Weights of a small GPT-style language model, trained from scratch on English Wikipedia.
Size: 3 heads of 64, 2.46M parameters.
Architecture: RMSNorm before each block, rotary positions, untied embeddings.
Training: a variant of Adam for these matrices, 95M tokens, 5792 steps.
Each number is 128 + 32 x the weight over its row's rms, rounded and kept within 0 to 255. Layers, rows and columns count from 0. Numbers have three digits each. The size before them is the row's rms in percent of the matrix's.

# layer 5 MLP gate, 320x128, rms 0.0909, rows 111-144, columns 0-63
100:133119103201118167139115185135090085132152095129126098138090155195122183167124153167189181181133134161126083152124147097106138136097084154130116140144135072064128153120099124108139101085143060
096:101163134200195145144109081143066125135126145158163125130088168101152106149082102134135124176170134171115094085134081170119166104184111131188076174082125112142096110120144092165081124115154149
096:095067193115122084127100123131141110139112159137127108126143078109147117152084079159169176125150177104134149158122126124063135107118129159146135131212131148132159148092097077129153179081111138
098:120094104069104110162123128185122135105084109147143126138106149105109147116097154113122127164100181100184157111160167181131164073112102175124141141117113092131104148114134099163050200126127158
101:144110160134105116117083135130049118080221065139168163103124133147158127142147156069140105139135109056195148106120146105117137155169079093142161093111063116114118120154108113182090103199122110
093:119127164212172112180096095115147084141151170094106114135120096106061149132117112127205083140105149097160151119094163154071049151143153136139106153098137142140109225128116128135161149139090135
090:118118160113083140096187129117118060155180146138162131084140139110177132166114184149088146145154152135102088112130107151117110093118115138116095164146123075110135117090083202131173140126133107
100:105167136163158101134095145155105108128134183091128151084182144134111158125148176134163116211129133166117141130145118095115097182105125156109106135098162062155096066178128097121108112121161100
105:121122162121154069147135108086157120103064105095101049126072159116145127111112130107184090171130063108136094139105139151059160136123091104092120148118106068174165151141123157191100091125105139
103:110079060122155116085119132132147082089087176117120130109113126133170070136129166103097116134155157139111078024135122123173131102126068130127070137174155144113094121136143147097146141160090160
105:141136125170091096158171183165102117127118133064089119190114108099101133143102155144146145134215131126116150150141147073133104144135164166121064130170185087108098112112145090104087133082118130
097:170129104098097130171162148101066101183120139167153064116113141127161196107128134116173088084116131143110141150083080175152120156195108130052080123113160141116180130101149102142149193080074102
101:122085108150150139156171140142119084076122129122099096128155157137180115148145070083205154162132148124165140139112123139166101111113168074144103058119095112112075138133070128138118113167087201
107:141171094112081107099085123144100074106124109149142134096218096133073144044090144141146164125087176084103126055152110090116167143145079150098116141128077092136084110115073148116070138062149126
101:149131119171091123146142132135148102158084179175120143036133130159135181155106161135157126185102147132153098149127102159159138113150154112135169143102103034144144079097197160142138102155119129
099:151134104078131146206058179121115166146100092148075172116147111122167189131102090108124132128091196096167169137137116130122133107094121180091145153151209101147111161132130129176108152106130070
098:103136119165179160100103142139120104126098207120160167124132123083154131091100120169080119145148121082066175143157108121059097122098131108082107140129150117118135068144123158141105128085157134
088:115102108159067086155161182161122135139162129153145171161133150149143140184094118028177154155127137136125123123070153087071136066104116131105070128099142157098186088165130118124085133115153118
101:140138102119158106146170119134093106131126102116120166116167092082155165119127120160177133132119203122109185121169097147072075118147129196124097130141098118079159193134109139118146129180157165
101:119096159097127141125121114158133117136105131166119202124153117139115080112113169122117101190133139116107064109160124057115082079149072148093090158112158074133186144068146190116098134077107153
101:116129130143133094142147177173116204127110112146099147063142147135119102149194143167220136117104130083104202089123140108103096047190093111127123153125167139136101088106099117176119143173126103
099:108140085077125149103128126184141154143127154112120077087141116123150182096096119133144103195172121107147135086205077192104087123141153130098111098143145073092071135133114091098069124142137124
110:100121116143087086145121121142093123086116153155069111215155156120108150078166162146152114151140139142123076096134162150107092154111124089113085100174085126070163110114105092115099132138063173
105:084153148132066116164160184085061147115169132062133130079167137111131153081125165165095114131163074150125147094163105059120197145102097128114186131169096098188107034151128126112081173164092108
094:125135161160102101164127136131143123120166130122124113101082128116147147189107099146070130195160169116129143134144099103122148166146134173181162069180126142136166101120229117140047139042116123
101:088103150141137079126095112188112152117158152135072118140118093113107117115158176078162061112095156096161186138108099130152134084178138168077135099112087105163135119149113127117118153131103155
104:134120137127105096133211161152098024068152111041071179103135153077140158163187155150104178174128176156141126135136140068132168123141148100122103138090157078103101114118137112154117104110120145
108:103112088151069152184063132131103152118095146093091141126117085106150116137139084121221114143180117150095115079135113101148194136135117182153112144161132098127149085051086133101093158138068160
099:151148073164096184203132159161189134057121164126114151159184117097070117159169132141117156156165143139102128127147126113090112115129064198116087129130101108140144079193114214134148141181163080
102:167074093120118115160180147100112148091125142149142147121147104088127100150144119137135171079132128115218134108134170140129132137135184081123174132197058112122087103131092100129078128105064170
099:156116146101069141119065159149127111139181111090116127060142150155127139120135179092153138131103143123142132142175107126111090140149138113078151096153096102144098142094192091104070072166115124
092:163172119100169096112105151131142141078161075163167139096145134113177153094105107098055127098132157129144144165163150135094129058142116145092164111241104132166148117153087142149140121096103146
101:126115143075149115151121177097134124109100130173181119095201107068156143168077128126118132124150168144166124095124121137064112171147127054120176176117137117177129120108092171188073169128108144
099:144164158122136166134124153119132117151062124100152146137157137135127139121115131157132152104090137159173151065131105188073171140177093144073112173142114102058110163083129135097153128109164069
# layer 5 MLP up, 320x128, rms 0.0867, rows 111-143, columns 0-63
101:078099144066129132108139118090129085121184103105138128147131128097116159147134123140112126144126098155103165070146154101067166129140144125113137237151121192090192091130175159133099120147143104
102:153147109143067123132119114134113093159142099139146099179131122150146157095114172135089177063090107168146113094158097133123155148099090136174136181099108066155112116140106100106096159154120198
097:143126130141074174151136208115120148129171167059141128150140129179120110150117123055144115133121145175159127163168138137110084139137141130153047165129113165121160119123150103097139185077124139
096:093113104117133144123099155137143110142121136149127189195100127182128131155131147183142112146072175141151111144156166142128163129131134145161159163137120108083163052151127119095157187150101181
099:151030113107136143131114101164197100089154097126136125105120053150066132104117142085173126105148178082133121174138094102084098082106067193151190157115190129146176087126078098090126171145105141
099:125153131089151115163141081064123143128147108160094117169184127163108092051139127123106165098162161151075120097170109115133082118112139112112099114130106196102062142093146129054173158131126082
092:117165165111101082122157159113129139116157129119099112082080144167116152100146137113165158206107125098091114192093157070183139119146160095102185177072134053128112170061138112194120112134223137
100:179141132100120170117166158130179130146153115150141107131143161099109131185198107141094107053073108183087112094103152111144181144138116079084126117159159227134118069124167134195133152131067122
098:082189090162086164145145181158106141104081132145126138143166126159128116162122120115103114135144205134148142094179153096150138080132102130129107132129106123086092085130157152132119165110100155
103:122126132130112043145123102156104086141170143075124112135109087109075119143175176093138134127111121104157160074105187135131178124129149148160153194127124120159132135119127088144116065141117173
097:128153100107097136160180107189096131068148156154115106091172168108154126105163107156132060109146094170156114129044154150087142136168113151084105111132083101127121082132090158204186160131117055
095:144173100141190149092148109119164076092129170116144102121144142109150141078130140081090101095126099089126111130143144170092071165096124157087130089125122184156120091136165180165109135175142182
108:128115132142161109093141132107119129096065172111066119178078133064074147070137122137165078179106125110110170080149107131135122132101210108145096108077114114101086129100065122206140080175145122
097:108108173188052125146193123081113101169119119109084131106104090119129115118121085039166173171113143133155122151081126083120108196112105115127119141164187166175155169138122186142083184095121184
100:125147104137155142061114142166122146167132154121090070135154184164169089109102139098065124118110065107160132096176167175114088110131144126200101138151142142122074197118111156187145152071161119
097:143169063174133105131055112081147092121136203145078123109147146132173120051157117153105121132164151127150170097115172123097165090126139194116148127116078097164094088079143121111057144120088120
099:104109129067126133128179136154125153137152118220130168177137089091142125109120107129101149040099119130117116081137086179124117093099080131143140146131070180126097193149038156137053108110131088
095:137097172143123117055100122186085125136103139099106146062108050069113120065166108135145142182117144098147121155148126169145111168141128079074124112206120108144072164102133122163099149098100082
100:125146146119137118109137135151184144135101119101086141139137181139145082134109102141091147181100131120165095136097081105111139167148095161097146119108103134096116146185136188131171133070153225
098:113118149124160113122153134164153064137048154105122124140155139144146112137170104115147193142108156123143153097075151160165081028140146117146151105117121147119063055109167095137140151113132121
100:100135105144153049097111127119166115157149080089114164106101147151155115152116171090118122097167168097108125143129169099125122124116153110131172136120157075182154089118153184103173103149131078
098:131114131128097167132159108149163139161092156102111104091149135143112155133124085112133093181171110114130036081172132167154084117122121124124134078129165154066111176106107094140109128183117127
105:109148033137110111138117087160097148127081135171147127133170160224063141118145104115127117103126110140151109138124085102101093128096100105103108117061128153121082137140093162106124110157084158
101:147119138127152162167106130132066117097189128171175204116124174127107149120180115134103124087123093100145191107120120083130193081122071143154241069172175122107131123103061083066138109089129137
096:131086059139136150110149143168093110154103116088124140100122137164128161103122130045191140095047101134140144123099123153105081057081148125091086149124146118037100136145093142135180128171128095
103:160154100089132148155134152101084169104114155141136122128141146108153147117129114107108081117126180158054131134142127130104085103137021093070123149132104153114178089150168137109180086136141145
102:139160144192143135144151122125104153121146119129177113157129127146175085094086169123104146121140160183105169108131146089165073129121202100085111132115117119172110147110162142119108157125115145
099:110135116089182129150149142134053134100121082179070133112118159167156126101129161126164119104114190114097088141166105135199135054086082111135136139171112137154099143132156195141171112152115141
098:075148101169141155157136107128087116093145164194128108157125127139163142050191152202121154084143180116062162163105119131155111157127105162129126136156131085192064131095171147185138109138071091
099:147133099118135188141129134153078046168153129158141187112127129107124156136066201123188176170110130099175128122095088181137135112105126117099127147092175119166101102100118088106123135126199137
103:086124193123167155116159171153166160115068159143121154158066095127139094094111137149083177100177154119160133112074176082098143102125100144151074159131158139169123111109065113115113102110121101
097:110113143163040136133088212125144152173114173168148136121142140106085132067114146127155082085084104145154133109173094077123115191123115158115130138118160116148113180100122089195185136147192131
102:121124134123152191067118151157098061143121148088107159111114134144132083124186150173106120075115089113157180078126142153130131127099143089113126167161117128141163127139123164128188137105121138
# layer 5 MLP down (transposed), 320x128, rms 0.0746, rows 111-143, columns 0-63
100:123094067209073176160117094167142088158145113051121158115089115192107109088144132058140153094151134096171110123103067096156151123149112152152175123096089131117110084197065121163088113139118122
102:126136106113139084159097132087142114076161080148154151102209128148144086117139156164126145151139142097161150118091090114134154076067139150155136085120116129091129091129121120153158129154150124
099:080183104109116136087173147065116131068124072122161136165129115121214190121101131179152144145130088130153115091157128183118078149114107124154129107121178074119100168160157131111141156123149176
094:145135128115173137127185138124146152162122153105139120129127170163152118127158145112152094145118125143092113113158080166142187124068121113135167098119134141190170130086153120107107156142058105
106:090140150151101110112098094106161116131168089125118161095106111136185149132194136135176152133102184121171182139069135110127136125137118118168120139127037117140084132090104144134106100128176122
098:099132183129144095114132123156137164131168078138139130090146128132157120206167095118150129174156163157122119050117174115138072132122149164153172088171104138123145089136129130135118123124153130
097:092107131148114177137119127064128139116069164089088110101110134176134161114065140135120167138120069143118097097149081161146190106079152089089142105139165141160115137175199114148115162048142089
098:154142081118122147146116143123147090138120137110158172144142131112169113114113135180164102168149142123165161133071104162052103138135167100180126107164106035138130178136149141144117148114140201
098:097146181121056173140070102138110130131100109174069102132097161061084058088119119094167131118107179110138163131155104184154096140167140119145101139040151101102064117125149135124100130102113145
105:160131138136165204135088114137117149166174118121105152147037141149104164177141163086148128099149123127057121090101153152131116109157101068149098128161111147114154155086119083099159164129088132
098:225122102072136112105135111108083092140141139096087185151108147157101137132149096156084149211138091087154122161149119156150137122150133128136121161097138134100106173137175221111139164142121075
097:143143140123106101115099141140131146128157096104132100081118133093182220142196126112064157132106127141171100104140079159134139153171113087126080164161102189147083106084163171165068095125129106
106:136112126095112145122098130108169135140135104046182181135080056096171082159122117117112161119089095118136129144156164119145098106095165095144105123059175124081109139155134088160154150097146106
101:118144149140120133132082124064172134111116075150121125107181167190128143138144063108150167145151118101149129177132085059138150094136142117091148151193128162092113134105118120133157166107131164
097:113126147099075125117134091129165123164139155144060116096096215165174085133146116114167154183100111088181153125128116021096131106128121099147149105096112099123087149165156113139108113121191124
098:118139139109143144084163147153139143100129160126192144093100121134142149118094129119131103133165081137166157121079113136169142192081116135088088123110147089098135096133147138091157087119149118
102:118121111123088081080137126108128169108141068163103111129123125153108136096134140158120112120160171152160115175168137107145178168175118107098134072130125119124130158080149179150146137147085153
096:130112117142160121114120156106118114162128116168099169161084068108097119106114144105086165118085113099157112171144125062093151138050146101177151120141166088127159127090172144116080159107155113
102:133137106141122142181170141114114111157143123153169109131136103186114127138134133162151091149183084150135123099116066158139137154093155158130085158135143137103119154066130135149104108153162170
102:151080091068065096127155197146127161120169089126154079135092118093129075144113142114091174116116090136076072126124077131140155214103121140127136131189164152118170130144105144122101115104118124
098:136063123097126144174116135119113121114053132140145139108177140143081150094191142112114163124128076144151151125145108116109142112159097138109127163153099143102150093100090116123138142120095128
101:109130146050126142152128152133075131147165141157177113081126130139093094091146115096179107139145172134170104102086166156125116137107114100110156114127143146147135122159149171101129168110210132
102:136153127081132131119137067114109128149117147121132076133186161096141101106133142135181139112094125052081122129106145187165096141115093169130122086126101139112082177145148195139128125115155163
102:126111098105072092124106146141133191186135162119121151140110120114131138138162133069094114097089140169113152147192121104153159135110059176144140103104110143113115164142177122101176112167140106
098:096122126163129108084149097133094089147201115154141160156124077116143151061114169086149127183137147110126154147195145124116123130095165143082106082140157107105089087090125141169119118131121101
097:172124141146119101089085092141133110145097112087128079159143121101120038140116132183120119080112127133201118110144132121114158118084182136065103111162140106100118142104127082176181122133133195
106:046120111156113158136135118109132084124132143185088154136170098082119220154162118105097089076130116074100065150099122149098135098124108160072169122124092117119129162144113059177111098143121118
099:160140134149154165116124136096150091137062124117094130156164145116089136111161096134101133130123160163143135142161156098083147166152144093091148099157112122123132160131069179124136156152153144
102:178131119119124173141158150164148116153118140137123185130120106135176148075189121056068123115107162126092083082124181155160111082130104077104174049118159141102166140107179138138112165077181088
101:099165163136085126128171108127162165111120086128113098103142131172175128115146079185132121162118079123166182099122136105113133160128158141111170063112125129081094114141159142157156139183137106
102:038128115113112093150092163147084107125137111134157138139105166138195130116197056121183156147126121105154139145192147061138127155147150095133143080130145163113162091112106118178069129108087160
097:145089171152150134101141139089098094076125167113202154156090079128078151098099155168100172112140100127097113078109047085169111087118094111134175102115103128144119137113169170152123167128119147
104:078110096079112142116103092141107032193132094140139147124151128140127070143135116068172116113077140112138165160124131128079191099145133143105205094107119167099078069157120162175124086120117164